config = dict(
    n_head=2,
    rope_base=10000.0,
    bias='none',
    weight_decay=0.028,
    grad_clip=2.0,
    schedule='cos',
    seq_len=512,
)
Each number is 500 + 50 x the weight over its row's rms, rounded and kept within 0 to 999. Layers, rows and columns count from 0. Numbers have three digits each. The size before them is the row's rms in percent of the matrix's.

# layer 9 MLP gate, 256x128, rms 0.158, rows 79-115, columns 0-127
105:465484425480462545434474458599574411398465447541422501499589486499465433468491460557532532572510486514480515469445590462461566458542538497558361478585552517482537517493545532473408557491477607588476509466473516472474514580542586517485401469506456518457517583547512523574466481493375414513494397485521457549532477554569488528495432491467474484531574489553560492446455479425477492506511
108:464573482526559559454353489439533526451438510479513507374540535493621595468478520416506477449517507558444384469469502541452494472489548426533534484463445474523468494492489456515446419487458480565429493631484498494563521517527497519345435431441460525496466564540544518515442446525435415558472514505553500480466491434575488490472437493523450563504482460586505454522554457548480582513502
099:488379526502602503490500548513559485436493524558437554482429519509554454401574513475522513476505540563511530451477550401503500510445523579411507506523459492444387476490552550539474463518414521487419475531457442576469581438446559527588498490509469483527564420449432415561482537506597490540517486547554636461497544540558506493444546539515438417511493544519472434475433492559510538599541
101:497470455595474535535497538508497469529507529589555535517486522516499475464474515535534504528515546555543471431432524532571477479438519447460520510514526542557477464591511445522582454555419600545541500422490427529413469469512417439468523520400394493482477540497544561565402466459507500514601514489459577566619526629605424538510423444515431558428529528494517528510544515485490509434600
099:456431518451539494399493548480511542567561513535602501539512465527430534627509469526342505453547523540540557488502467532451492535556469522572504461504475516387473508454525592479566468499437472559442546520526479654511507564516511548450495529529405500439548467512477441519419488473471599447483457533503568444470557532479548467461415433602519477593485496421501491477521542457565498473472
097:581480508537579429484551460605540488502558438533483403475461501532457511505511520463560568497509511513544552538495488483431571525553453578582462543488477571487562531359470408544501529482507464497524507554490468595549593492435426473530592570495433483594486514451470499390486450435464463500585473581477473485573517435584489610504548462560543424474548531537470523554482551459483446502467
096:554522455547456429529510563442452536583486564549516511516395442409573529529543497444558491517561528424537560486462492481521498499467398464548525529620552485494426445455602530424466522462523404482473540487482525517541521524574432452592441464482465502513553525572594652609527552409543559474426500504472494530520552538432479514467430529540485466505467552491512463549508541416521476529508
109:470531629445531570445402407534564545502445586548493525481507551495485525533478493431430449531457499569501503482532559490507517508526483483446442453421522519420418352550492531443524496377482529513416500588465497475535476465608575476491497434502480536550494456567559491483477440460450514520514465438570557474495490506521454528536414484513485516579539479654564534514539463514582482438507
092:548610533451486500555415486461526554547421532519554597553440445494483546546542557572509569490502502480429581372461481504522487510441502558509507459585503480468518483535443524471454566456546413529496567527550480472508489547427503462543521639539454521582503502546485488560492547502473486618461449451525570575553512537534363460540525468449470541486490583445535580546453496518473512392529
104:492409568563488499567528569507489552369500530498565466489435485479519576515461490574506377532468526488383523449515538496461448516624475445493513498528553490542520427469545420483547470562501560527541489564545483421534517611556548573579538509606571501490499582456549451460405458466467493513532509484546511508426486427442529548504488515436592575445480453547560531479522586542498522460482
098:478435612550559515585448552522414474511531566483541514565608463486561486450531485519497543495595506535490544508514447511521586606508404499575479476401471496544479496540511539479508448510557390498501515502554566466489453561553536470485479534552472433518457466510438467568355493518502516585435475484486457437572445544397527608451550427497493472610506531500526487557455451515491474534567
095:411484431519580484391401469575556446443471459473446540488470530467412467448520434573543497457502491463451532476462651489497502596429520410398470497482552510483513498513479460530527463511476487488509435480513452542587524471517475538475503501505494526413468473588491543469452486521487506539513515489611421479604507452527446388502472513562417520433553501525569544433472619561583523490488
097:449512459477516558525505418421538549469542549523560554411465486452487437573507452492470519564507520565498464581425526529476448475517526556509453438484549422413571540505457484419485556508512459512458503580541508469526488469569384516374542461512601438517548531563592475474439554463566513519453522504586529482383475479495528565412483539495391545476503492579556409523594527450510477504543
102:467520535502477493633389481497502458599421486482471476512432452485473434511444437617595387459489474427496456544496461510551464422480487491451458490514550460466567487473490500550550536499558562482457513485494439530568507549547430586436618559551490575554474625521529512426530536478527486524439536544498438471487471472417572567550583459450477474522507531529476549517454615469443492516513
093:532506508446532470505416521440473492457597411519544543501562452460466427503430476441539467520407480573522492488559514531544367471562422456492440505540543487553621529501553400461552537477517503480440495539536496488410461535588517459505534495566488478439505578533491434526475500468453495459452498615535443499574402371435497436461465440517438519494550571523574532461502435580532493494459
103:557484548474441552424536434492499477412496554549497460506599562513538565582571500514485491475537521461557432420467447492483403534575432472527433554530546545545460502507564492481507431596648431538501608460575509465604516493416549520520566510436569437548539479535486482511501502490462555478462482451449516553518492507582443554558580466542547474580506430534560467453491523460497530516596
096:425466524461503546600364447482476427476611492539508435482496472423402531522451561518510438483537488531494458436517456563506441466493545557442464523459551465447456510561426521437531484508530509490400469584545476554522436443545472555440577564467474461540500511574413546549555475514535401565553457473552549512459455647515563429469493462557455509447548504495539475561504438478535571488488
092:481431416502524406479504496502456471529458482548651451365546446546471583541518508447474556497561515527434546451547462520429525523484502399472479500469481474484456478522522589513528523494563511616387433480518481461552488431460488364491481509481444423548538472460522484533494562576562588533510564550463520596508463487414578535522491479485456447421509479510474518509438467521578457437535
103:539458581479526509404416431483571480548478472494486588504588536417472467533535459446517526449436491492498566461441634528485440484504466417476514471480493493478508525489326467457511471454571495582547503547521518466548513443537428522527443501480491413564479457511524584336533480454540495559424523497483507539518467568502452480408528430481532517440533526497572495512556453574458477550579
099:506478457570419544439493448501539535494418537471454568508528484501451527584530550406482453518433437485507490514569473568572446452514462527505453471547423415467412398595569481516507566567430539511498537603537430435573429493498576583518504453556528467526528464526455377435460484524434477560562535487513606489528558443503590578540519470473519528548419477549486519522527529482491520440557
101:459436542499470487453431443498636515446563487462385563467442524459434498447569567462592445532453473466488473539506493437518456433451568432483554515473509484516512447434557502502469466501532501509467472549512398514555584424541569535487435353507515614405524500547486535457463536537470485514556393535538537449541475435595461548532464460438412424474535527518463525523496534561529523493482
112:535509475468551434506426447495461406495532443474506450538388516515511494492552470498520474476495471421452536376592516490476495570544393409542460424488570522443499498531535424367575472417564445553607551564508519496564583458421456560528572440530534508433518491422491418520469451533404520510505477596525462538489549434519467476542513515465518506509551550487479453542448510487492502532593
099:557540527463470424532559485468587500504526499506574512473527463588532456477567370583589467512389392527545553432550513563448463462482427522497590478498488440471560409467477526482479508460420527592518504421484567443517509522526604409469438471486486564509510573470510391489480545456437441526479487471566515437548586518525524537520450463543413549467532535569481500549497522510538424446527
095:450505557567500485474435511471466467461581593593478504518459577482501569544490498572501520486588567455495548491496497576564473427507515530494563453435497567535546523535561515468480511484424558509564488499430483382610457410459502484487498457548593513512498500450422436478520432507591487546509433496492567565510610535447583550499577461429519370576556497490557543481483435492439546465533
092:522524458509449510594451529540438545488476530569589468508477466387509460434515569527543548431442461490526486521607487445486463424519500524477424450502505510474476561529576483449513501486430437559494452518442431534543623512586501433451408486528428540532542405457466526527541552520557597638497472495412502540521437382561496525503499562432490467454497487504434446571458494501501475413504
105:470490437461520527470518510560591523521527443466563439468428460517472462484437426427552545518447497440600474511469533469511458333375493502547477437526564503473474501525515522513465422483508549570520511494563555510570468503470484524463401495560489551598473507463544568525524557426502523504529476549447574552583495522444619501450534457575512459457451512609488581569483450525554479539402
103:509554567498504498487515527427501531496410541507482479529531429458552455462465572480529490579510548515526509410538595477558488450424470444500480569544485474486403449555568468570483445449521523438396571585458526477484549554489546473474518520492516547544493487539446525390375524558566576537528530481512538544560518425497537524535567445380474675495522460594561460506519477503545481458534
092:501478565500464607494520511491421464518499388454446488503445484515544548473561493546475537522455504417429527543442507487570422554599442420462513497487530481587494467549532555515467511526561476513434595423454538524415502579519481508554472472489504405535470466482592505465491457500451608496450476506463506476490513569534526453551434533610367626499516493524496443521612400549450505482517
090:414422523507484631477554509471451502565531551503452509575592472512531485473463502592545585506499529504504482466505539663477486505418574339523559561515435536513463554418523448559495513492530511516507497475501546465444520520557544506520452609570487502523546537559492548486501503548590550503542599525481470495424502456527575489480441552473608596525484428525492500458497519556457531471578
100:488474490443480473613501501521515461553481515503529456429515594460473512549468461598499442546507480464549458504455511486591470444457408495493489487504425513538544495524404527546495438523499527488566466487529511458570498540502538466474460580537467433503491551658539449548416471440584429351604509532428425508573521513423473505406436493581557558456529557514567500574550497543482512510448
096:397496489572471496559468585538433551511532501608552442429542501491451497532528521525499411422516537457455508499521595478581548577538499543522513558594430470477444532535454486512548530516552488548553484554456486521543598518538492512547565543453509457512488500543564482397420520514567582571544568526508455572581526473459555523474636431514526429541456478504564593567532532551561569532527
095:495538467490424428524472535507564560544526538574504459471495385449547459480607502478476499489477446477469494535567558402549495511501442573506498512579399421483510520476455442455537470493541564475562440567422481541454490395444472537475527478565482563432434601505533461469485579526527589531507514602431484518539460497520514437541551416490565549481493520483541499450461455653467418436538
092:495489485539452547555512437433481492407642522523536441502513619457464529471499405460499492543503584519435483511492478503519595570421414495501531533468461500439431429529522482629518541519469521557485521491462511517550559483527500624479511517529414471346510402472486484528497486514404419398580511488562555474483566471484461557527549498445454511428448470480560525523504560476518459470520
094:552494501530439492539509532479488482485494432626503508625546462541586510528464444540582443559425472505450460515570452534467482548547551458543402474467565547456489556473539521488549442473514500503522469500525534473467526656499497463517455426486534616513461397523477449464357462399451523490426506471513516614464473481621574489488470483486502589532540467542468452485484572464509471489491
100:483450543455499496539477466449379482478511499537495435469638525603529576525674469502532524415539440489552550474531465519492470493472455525492549470512575549469591420479529475476489463435448465524491587561588528478564543526513476481536415452504560471546559442533448517503521514414518530451580387445424469535549469470495475504517481484460520525553441585514548428541483429545496484594440
094:510510567484534471559502501504472556468528482530467446476608450489439477574536433502514471433432561478517439487562523466526549494450511449507553468508599488482532488354473422477552492541539516470453444594575508506592450504563484573463450442538474518502518626425552567470480446393537472536428479558605534464562520411603532531546496400525474546548533595490497533553484559489512477533536
098:488440558529432525493492499446391527523430497433559534587543500457474527510576518530520439510424612493510515559545548452573467466644514503588487502536456560527531462539530448527527558541506491593497511549567455481600444509424526534535434511475463517538581454422454541377489533425481502556537513531555528515502598481548466560457464522454481482521412398418489491441544474486484466504402
# layer 9 MLP up, 256x128, rms 0.149, rows 79-114, columns 0-127
104:441484493513395483502518473500467511589440460528521431456580381502490521559534485470502514489581514519365514496505479476499543536473504549471480474402497458511562467476457460499552621525494454554528388478544437454549447479459515480435599510497463380540537515472438426440614445498513485439461495451458458450499540528475526413615574467466548513508507622447538440490513512459548456538440
094:372436511512476475471570497495503522506510548503436572508498514435509369506507516543571412479494548562509517497504531458486484446534430445585528571447558579549439471491501508490537493616485431431592499445474463538521499470479497555555633476413585396582449560439527404518541427525547521436467502461525498478438515414454485499490496533513587518559496470524567568526484417452549525542505
099:506538523451502514513473504589510471452485579571511475560507384510478499431559578488536539459524448529545491373385517516520512495548466511521486553483570474396467529463504472478516469469516561553539479530631539545513511484537553624522580549536560539462418553598467556593427457487402460556570515578490575527522451455506522524577486436593516482517583486528496552499504425448464511509537
101:560500494451452428496508510485452581579532517484559473519519392511590486604458481555519471430467425512551486360489507412574412545539507459504501549479547549525538470493498482561501516550469484551534530413587341438498468495447513544479507548440460607454413579448491456598481480485545517539482442550387464459442574569510485512489503459440520519436523515450472466497521449503467531519538
103:493492468463392546568391489442543435503559490502542475482449444481478517543461521427495479449388547467625499481530497468509544544445513501488545529495508486481488532525466476519453443504533572451484375496592551576461530508421578549417531554502455576486517530546587524578518576529502516560446574524447434528491414464408498420572455402501477500544556513481440541435555538540569535423456
098:544493466432510497471489478535480508477398486545510482512494627395562522476462480492539441516472553516525483467447468442453507569501455577565509576454513570444483429513453444578504528467529525531467479497625524548561516464495512548469453499488449514576553554518556529458529500476474533571509475544521492405455570520524484547563527404496567367530493486455370521498632638424459474537457
096:441438432538462401453473383506515467481559505554499496419546409551534428478494493481525459496454469523563504489497478514510543566418454504540453548411489544427497441517456560521466484510456564471472413491547525442592476353504502610460497451495529469518490563493456592481571515556429471525477525552576503448554629442546556500535496462569475450474566470428544456478442528518489442456591
099:517494415539484517475532513451455559499481429408580513525512350399478500540420527534578512544596438431503432473486427472547440532426411511510532458599586504543480542498579474513454477580480531486499505455547517436413608522465492533599477453517530466448514543475420500560442487474500499554484487443418441523517600493467493481481585457509504435532474516495416524435439449483484548436527
095:508401559536547442551590399552439500608482543433410462504504442527456433475510591501501559532497483463454520504561463532593521488561492431451474488455508485582475568554465526502610476493508446504398492481503411540608529512515473560543477549490548468596532429476447396540539503563451447512467438533461499504507467514490534469501447441425522492495521484455483539625409535465502470605478
101:496387547512496502492535635511487496491512395511519452518456583610514580592519460523520437544429477494581538512561490529431495588533464500537514485480404518620515485468568490528415434581497561542497536555538447525594429496563543466365522562541428509520545501437494470538502461537508524586542509528532534500539441540500566493483445464592493521527437433535553504433454549473525533513452
100:475539431541519562555490540534560526498536476493515486473468538553522511526553459542470557569486419521480536439649535453399510537519515499541490439544496515519474552498624533471439523535426549383554598572466403567530625481436500576533492516464476516479517476531503395507539433542580488431436425495568541491425439451552527491528492495534551568566528406551536521484462510447521530481428
096:460538398448521438517527499557501505538559481447548512526508582437485431557520486575437435439540476442457614507548487419519583469439481461419517527488523531474568510416502449550483464467478620551531551504526383518577563464506453502488450469511471489420480493480531481421479466498479529479487520453471440469502444408466609579525536490463519497495399500472441632526452610496581486463433
101:504553497542469509502507509431539594541535469408447520500525488539642599490506472494423579561550475433456426559477510477529477590654516439482554428484492441573500522523472623526519448400531481453436497512485451534489525525559486495525511435554470471516359515527544466442499470546571574482497517556481548406415459492532564446474559518487441456485429482474498463437444532537496519482452
108:516539537523491526460529388523456481596471563517492486501534580465505590564478481507561509492593540531530458510576353595522566492541427516519491409391545454517511427545464568592556531459518428455531476472528558465523454477568502465477556468520566477479470505583445612482581544600516416393555526518473462488512550519482494513493399477526522515522506486506502479594477512454463503600498
098:435581438473537540584481457525576534502551526418522545440448551510534425495495492614453485436606530492443453469543427483498453528524554523484416491461513511491451478431333456527524519423544472513423518532490498469577577502466412559398608510464509484612512408511424540521494485555510567493440496468567570471531486509572558447472482477541504512514506496537493451500465504447614528518514
102:520515510504514476531485450521459553476493408416556475452466641415492462502534546497466486443496460531424414532488434539573483418512564456464450516525488397529468559399412491511455459415435584390474473488424545421516548565464500544542524434540511496502483543492398528473529522495594444460453541481532501579579416527488453543440575450475491437437452538533476496539476507482561431573484
100:538578522488400564528540565487485550396542548527497515471502552497492557443545568532504548473462445551598504508432452545501510577418473499539469579456532444438471562520422567436503476603465430542558468493450493540511536506540519537508597461408545437530497492525414592476446510476458451417474421438550423465424413515434491458499504489434432455468486514545527512534595429548457580530523
094:538469543560456591537421469420506420511567460470501433572419472480486358561397537487447521446557534492585512550489457564543522460481542629465553467521423488504591568543517527511468510440526470462456549494461515479479525497471539477552469518475615470442487480443452441495495494529433457471506481528426513370479572537614501467447575491507558435571496551517535542487565524456465488507430
102:393408474461496520421529530570519493447463542556502468527534451581529568471596478494492475486413486531617463455515503459540589538549428584447499464563519439445524517585524503506533474537435412510548519585480481411545494447446490547573518512524511542521554440526443525538519546488528481438478430461521457469482588475551331482596460508525477510549506470536479494483413577440539509405530
100:522435472532548502481545555584546568538458587482353539548548464529519523458591575591467476442441409475468491583567523456556473429608499618508429450447540424530436491528523478532480505535497419475560487491473489518606432597500537529553516550541515532585474531497422461507547517551537553534516534490489509583454512493446545512523451510474529533579506462507532576487530516510466368520504
105:529482528605426534481492532414479416500562469438528531574458505537482578474549482478458464497516521427551555522586460412461596545423560545508428543565545519523572476499491545509482459522561581534510452476471460404569504416497499525470497570575525447349443485428409461418481442434539477521454571469489499447439487485544547492474495384467438512472495536436449459555500544452469472469449
116:517523436489535554575449495554520456414474440458560450523512532515479385480449528431589527496457455517469461512523536539515465525522456473573561479475529379560454445578547497496494435542532468456521482575515525458465527469485524414510490584569538540494486467396471358582460532492478528595390503529602501448456422491485500496443560453516518460544507522527507575588520502614482423555564
092:439494508455487536551541566541514559392567529417501551470451478522464461461490499524443552479448449456465459532474500494533479425488553458482667511531452631498438553454390560439474524516445528482551544495462549526437474541466510499465517484462382508492527498489525513474493534416460495562533465586536510442622375432505444470537505573471532483353519550519475518520496408542520501508473
098:470490507395570599427453432585487507505412486569482536493469481571430440457547438493464439567506606482476440462406443517571507524503415534423499521491545500411522431451434533569447448548507505445504503528536545555474590423379487543435579465464516421459494513515442538423496484473450551505538608499523530553528530487522465431535540536517518543540537446495529460400518486576515511485444
093:510532484467491588530504566473473533490456401628500494531573463531545502551498511481585569494508488505483456548456462539458565502467548601534554492434578503489538557375540523561554494490480427510501542553593565490542528377550431514514465448521502486515449510520553428588499445505503399574464491533516505507516556578456537492456439398546591414494571483430500512508528402457571460561513
109:500382502472607512607523562494490566476552445558540524499526501553492371548526488584497497507475412501429495498463538480516522525417523525437541499484472529477631484576518445513602466579507651498523451510483414524549504499448525364503466474445550475496478476515437474524533507463552518466539527549484431505498489630466549551478530587436499552464483521455499569493413449464504455550487
100:449498464527435524462510437535482483549512506454466503388504574499401548567632422452496522502546450409525518488555515493495494512492407540453494391464553574454479551535529471470511489546470395545511480529526477444565473438525485556580428467531479487415474499516571528539541519400430445457411414488544527532449475597504469486490425479631442388593487508530476446494528513480458529493492
095:472554487523593485478519522500580477485450509413527530478444538478435460488519545550483551534547489472558504473474604418404572455467546499591491548460469453510374546558441446545475437519497443538504400545473514494557478386508547529467543539528492495491544431507375473460566548585415554452502526501538525495554566451411451445487520460506526455495505399548435494483492506618580570495438
089:465434661521479519561442442436487572522451486463604430496553512522510464525521541541532471551475539512540528577668500502563419552446480612560479489455501556577494474481559603543515478488602463497396491517513509543518438509555522455538534459564585458512514396468566445500467525459507448521404449458476463475517499418534489518539499431545513443478465522470465517569535518517502536571501
097:460458531522484483489548358436535527537638503459399477475536545467507606558476509464451475533520468611513488546595480390540557553632611492487465543520514488517424531428537511536473481536512484528469447402497471479535511554519532469486522499477483479573464514539495525527485595558439510528518401493406558456576550561496508524496513431530488548556522485485553529625433482452496520445494
101:421437431489475503543499470516393425462493496532487451463512477560485611485585535480465507513552556542436521467528476549513548575581613536536474521558395406486512501538518470547536468493556524601606539395501501413468496502542504521506557509471508399506520447587539508506543496578519509501590544561406450517503519482477551576513574478487422576531526449481593602462463529536466532503441
095:490500510540475480539482553587531477579476418591597434502517507482543443556543443378498541499566508531475509473496498522483554563565542510517524404582424507486465528549502511484478510501433481558580570480497481441487458465444515459418456433449387491561568479542456513496479495565546518507429551494443580498537491654477501450508548491597440395507380511530467424504521504498533502396461
090:431599499496457576543483487499495504529412431455493535506521377521528443573447605441552471488568508461534543522529474549484390462544569550514506556457497431557570490564459541525540541619435483500498461501538498519456403521463534486489480497534550395504484439518460562353489510520496547599426446468407494455554484432501520511485577508401463467440527508464503488514436466443537553437467
095:468540414513504437513501466546537457505476476590447475541510420413549386551462383574489417516480438438512505535486474507515497471512595466494481520505542497447461570427476528472543501464490491527476432486429504459487584548454369435505535489486539504458550415556445544529422518335386553527489535383520500456433553491558487504431419529498451519535537505438468536505486494503515454440550
104:530494545484507415461514400489520422478476554485485377515528460492529567463524499318556468493520515534499534494499488510458524601506496416495516523423438444554513461464531581564455569528504478440496543524504510494551488457412513504549434516540471476500522468402434459524604411498516487438466489482565438524465498474457445530527591383462593429595525424447501501480530547456463516416569
091:492474539507537513531537424569479436456488476488480449521546480493472514434513386501464469490456522520512515496609385575475560498405637427495527503499551467484582489419513396470552502455483483522559507371565534472491442489533510576483465464542515521478527579440534645392562452476519518491456411542489479479498495471602447512586513468480511488486560554439519493427440544451536472572522
# layer 9 MLP down (transposed), 256x128, rms 0.147, rows 79-114, columns 0-127
099:449513482531490481459444592567506512525503487402538526429493421539369496524474510476491561435542486488503601512520538463478530409477418485526524454530544489539481549526561477438440464529543427497580494487481493589492371540571560509531466528484417474511628536432548410527554528532447502589506494523480491442524423526545487443591546505341466538583530572537536475487461481557483486523487
099:465540525528414482524431457518471494525503534500525498572484469482361411537610470504452571490493589444531521579458551450571506420533454566581495519584497414473503530437610380478492488507504472531511400514455512483444427430548583478545539481488566490555519507479493507455537562481516564446396456482487600538425498525480515552520497438493553496504492551444537550605570552492427464506464
100:532489503494512513455525491553495510372507484541559499535548548581488492408544534483492560603516501520523294484467481525415556482501444541392615473437457485451534455517572457408452503467469456504531501463429507438569438442507557569496478516483483561445602483495493581522536570479464508494502494464511540489509465515468546490544460471498549445494496502552408428569569531435441414505580
099:421568498440507426522536543507568421513435490492495545493540480483492471591466475405524564405469486484481388360488488410482535499512547512494468468487451572646491464525503479548580397509503577539534570451478420447503625560479474482489536511503500556438433439522507499598566446496447500554555539468517537487495427505510473427506510462448489554522516402501445550463584551505493557475492
102:521427423455510539439672493450523500530440445601480488548555548599486449491459470672423477464584512530470525501516490530434468548481470505579468463527469509426496557484476507354494488527477534538473531471567541479505544564526441569462567557531503566345441526476510485547521504504463499430455459477521556492502509513496506479473516480505509591503527449513456448556450576504536585540493
099:484520409560518533539553495519596461472603477500484561570526500528542466540541509471518518495479442484477354496508564429485472522483589529600494469495529507541480487527510498488412515416499470531451564502474580533462483526522499484608509503411556422539515487438438464481533526416462510545543610549539425547424439558551477477609532428552467556513529566559527619503555403517556473571495
098:554529567497533529510554544496418475576481521542542502556466508504456491543595454400467575480562585418457461449541444437450478408506506415498512506464519521509466502463482514652538472422537478556537528589510555548477537460487436519486431566482463546551555493469579389520451486470550474366495503551543405496452483518495467568430463489451494486572499508499474446553567602444536586509464
097:428511503511498484502339492550510490488380489536471429459505511555511356474581494534529435505455535372614564462432435506610458567392466509536458541453452490502446489459492484464487455481439508501491556556528420485507465577453537524497474467494484461444440612526516473506469469442497476520459457469562553487427455471498543546455524463500555488484511615493469464500539577538568527447432
093:512479538493549539507541471462458507454476548473476469563524458488506551524488613524547560528527487473562457494520488545526486537597469501465495483474516514408513549447576505470453494436467541466543430586441412557552479456440467605525512521431540528508524499448447409413666443492457565413565441472535504480547437444466397545499385475527499544530512631531534498513576513481443417565500
100:590421552550503503508639509482516576455531449488457514441491548517520596507446481480460457490513457510503574412596485616473500541477554508611541538556531474539500371486526518481488470391466499457639475393605490464504547545493460526449499530552488502463562509503552593531550494500438447508480410562570567525559414519466482529488415523545514503500503528565472520478492547553506481535473
099:500579464498520535475452561489437471563579497508495476522507432484545459527502432425572506566457428548566447434591543476577469582563447524500452542472606456412572483526512550553494504426489450533495456573484427522525529477492503491529458534543513457447559498613510488455453557542420568471399437467567532487515485439552522533507482460560586522416546510541520404618504559538538409474444
098:456537440500505431512549569463574468558501500472450509500543542515516482572428408452488504454499461460466551511493531490444544484492528540315549537463497458443454560423541530524464407476480519506482546457555415501523558535447425511549463551534520441408529549483575517473554527498488617470502525516464432425430478481479595548429560447457553480513474535426456533408475505429485539607607
102:602447536448484517495565470526481507425565497448542438529612554460528506468507511565458525528645488440435503542533520467465529460526451548402469487466507577478518420507490589527493420488470518475489418499410406433503378509445548527558572419491527532458458491456481480521487502577466465593509531448534483419500495454532517421535571522442511563436596454583454469516542476476439455425504
110:483479478521444467473618498499447457473476502534538483560478505521565545621579550458509451509592582509529594505586486410524596512426533542483481480439498422492439410535512513526535487507418544504557540609488460442522514509484554482478538518395494465488460513477486421534536477478487455485489469559436607549543605543568464450553410596536484443454518494461488420487461473420507493529391
097:537590476543414441536525545574473536579532476428551456506437575511468426462467499432451474478491482493415593525504506530494529447637486582435417534611430462411492376498464508452631530485505497483532498581579491511476534512532480540476518533413440484497520492474558501507488518487539486427557504544500431534423448545496535473459550496502576516475562470615515618511511547473482548475510
103:445546542458495440538396521481534421555431464551533657538463473467485510479450573503451483552445477471503572528503610491404554588402559458550496519516496555427509504457521490498447587457501489556496489502490612398558459485482485531550590569593511486498524482454563680537540444484552488473411558488528500523509555492514495471513479478502483520511508486443518503506524500619517487516450
098:519502577537486606450451525446506577459535420518557540459598462525482505434512479508451540522491520535531477497541501535492498534431572438554554488462565483487545606471503526558421487588429470451549485430448487599498509473518534516578429499495511437618463454549436511465510489519486422340461410522496415507519502519535491498515492520428471483631604516557570523541583449542515532538501
093:568508433454587428607479434517504506472513563488445536516509500504475534559534532468460432415463441518476547453442536545494475470490430416651485560619557529438455367536484399504440438502479556534537428521544526536478543460500556521413560473587502585435474561537494528497479457458468533605491484507530482459485594523472522509494452472569511523558510524578546464533541435558509465491443
102:466478458521503477522440489511520412496530555490506434494485539529495479542523472580544388541517467479462401522523507510565524511446437576535504511524599446492610401538563531542478548538511512580488533506523533565549492484488636526472524520560475492535375493486558497571509583500474418528589465533579546549467589475543468450575529451480505572515542492559502531568404558548460647439498
100:548478554532526554580581580546397489496502466483499527514472506532531493463530540546470513534541549477478531406455546466502583404591529490507585352482556611480474643456491490513561464457560526525484486388480505493475522480528526438490449584476549525456543481455534482554489508543479544371577516523510405505509514575488430456487508572562494530458562492508520526426461418466547541548421
105:471402478565522529480345585481614504600540558506486450441526462441432441535606533458548493443569457519484550518569483456515511431469554455506495519627521473505621560485536510504445495478541556510488552559486451500580471566588450500540581492499511568477449470467514440479554539522519561543553500550459508419513581503461503480476532460493441513472531409489473575474536437487604491504545
114:545458433415562446492427448562506499452504390480496400475434551529522504443494478496539492412524454503424542487569510557477547497495484496580504470511521442464502436534537497469525436508487474511588551672522410504493485427461453429368489544559525514432494489474452500447457474532514499522421467586535469445478515536553447502524571438600476528474556494557448595596529568482424482503541
093:563445408405524498466619431489475442495509480506436484460453492476517506603504414563531529489504518554458536456516418484548466491540499619431571484498446519509560496515437458567476496432533550524522400570554482522473425524479497409527549514531474399463419600488393566480460522433552445485511471423502523515413588455536494539510538405574565540544504516513447451521562516533476526478562
098:436462474502449438454549557486483439511547523514529469563428544496521576531494491469545391529527493579527536477515479618594511532447521456590594608413461475506510529480613551533495496551484520522505511489419424542517587449481569418507491461464450512420546505543492530542336511506490466468489424478561528540487507577525639438509459515419594520524459497481466557536466485457492515490468
094:438544426495487539441521504498417524439480467497521478456455399552490551396468460511475591503453490480528523641466597499467603444472549505430450486455461569522532458452529460493483536548535448513465556584574450478506561571515559543448488503658471529527405506447523507404502483536508477465485475463445547459445439490441371438513475463515438476481444476574515479548472523426486572538484
107:468468550474484539484453563451517522434483473542519544550512485475461501542487430504545521546577432560558538545580468493439555505474468461423475421505519489583436522555439472494462393476469491489527532385520482491500427521475542550592497500478529590491562502469468592480521578457441510479511405545370624530429557447493476402493480470521558493558485461589549625481426412473521494443520
102:380472485550457473452376467495434546479417498550474421489490486443531424553524522505573420420461546491478506577482473412531409483417409502523428495525572459441442482547495502520509453423518481391528477592588490534483502528496596549523514433507444392521511483484478509453415517428549450465537499479527479601424490569538446480522493467480485508465481484556496455591528434534445528462423
094:432501526525471422554384548420462523535521509526510509542519535502433512484456549508484446538446530504478631494501537500523485518423428495442529495531495493438549540537373454568540580472538587559512488519588534493460629349571582484494481483398482546497504500555521521460367374516516502494581579491484539512489540466542494460490539496539479440503476514558579473553421534520504514523489
094:560501397509537419515630491556466519522527506545422502418449493498509513471457543484524466593349493494518517506358534580493506512502546476483488522517468533589453436507576476567519536624476549485506453451506548521502477444555397491531519532475475369496503552506500467538526419515538420424518470357479453622539481506497557495488459531528477469504515527588530490553543527520471480506530
099:426490461468543519468375495509458546426468477481492509507523486540522532465525538512491480522483588476428531448419498548586552444474478460513451444591570581443589541397449521408397549494466498548506412469508520521432465470506515501434495453548503516456503386501580499437535449486495550477395551484443485425492525499500500482463521498481479417504517609493590584581390465475453520526605
104:539488448499546502559472519491621491518554525541366461495546516448434594493495495520464530558424505597437566478549439486528506543469639622531449517463480502542437545430481545507439539534530503502593561499549583477445469522486482510461496423517442548551521492533555430444584513507492482507415496444492477535519592563573444504491466563540506432503501605563476401420495510527462481552447
100:438480524534492437453530442486532484623453389557506529511536498495487458427441508431486511435457585536393425425447527408494508612550601515448549572516464455515457540415457451448512534512456432513526515425501554420537529469560480460471516495402491447409564490524482509504530454396430545564499476519552566580407472567455521481519504486558528435470456524567513474513453539494526529552449
089:475553475478497597548395497454561511569510512530457532491553426543584383491520532490588462574473484518457442519535460559466379517499444459473507470528426398544462470545508492507565595576509494522492558529492547487520505559527517455524579518446416477520447434591534543475426464355468441499430518523546597508519475440469493527543521556487482503412523567540490533558516529542508613536442
093:537546500478478432561501471518477435518562459513486484535579539514493549539473562579449492449495460443542496518582477523528572502462531523498476458559466475526562539565443463500424628518502477432461452426452386434499573508464507401563456525592455539471478386499368466450537599498553537406443507460554488554459447519416500522492426499482439465485512519496468538506444520654506470486450
103:498435418515515490565379429577478475550540520505464522523502523534475410458441481439450448548453527576402460408498584453492500538529506524664597518562501538474483525566517444410497418429452509522491428414499557475460503389471523514550593486372468465511432527508596555465497467487546460517447453497528507536452505482525493513527478502630418536496488507528477526507497512543538485501490
095:464438466431453475510475462525560477487554602516522495492491460471521494488460520445437520628618468545491561434468495542471529475516635464518471444408466545486552479539632518551461526539503466502554567509468554471480440530454480441570533484551524460435494497539530490529639561596442536502459473429523445563553448521483442467531432498439424422452424493432387459498525508538512479544446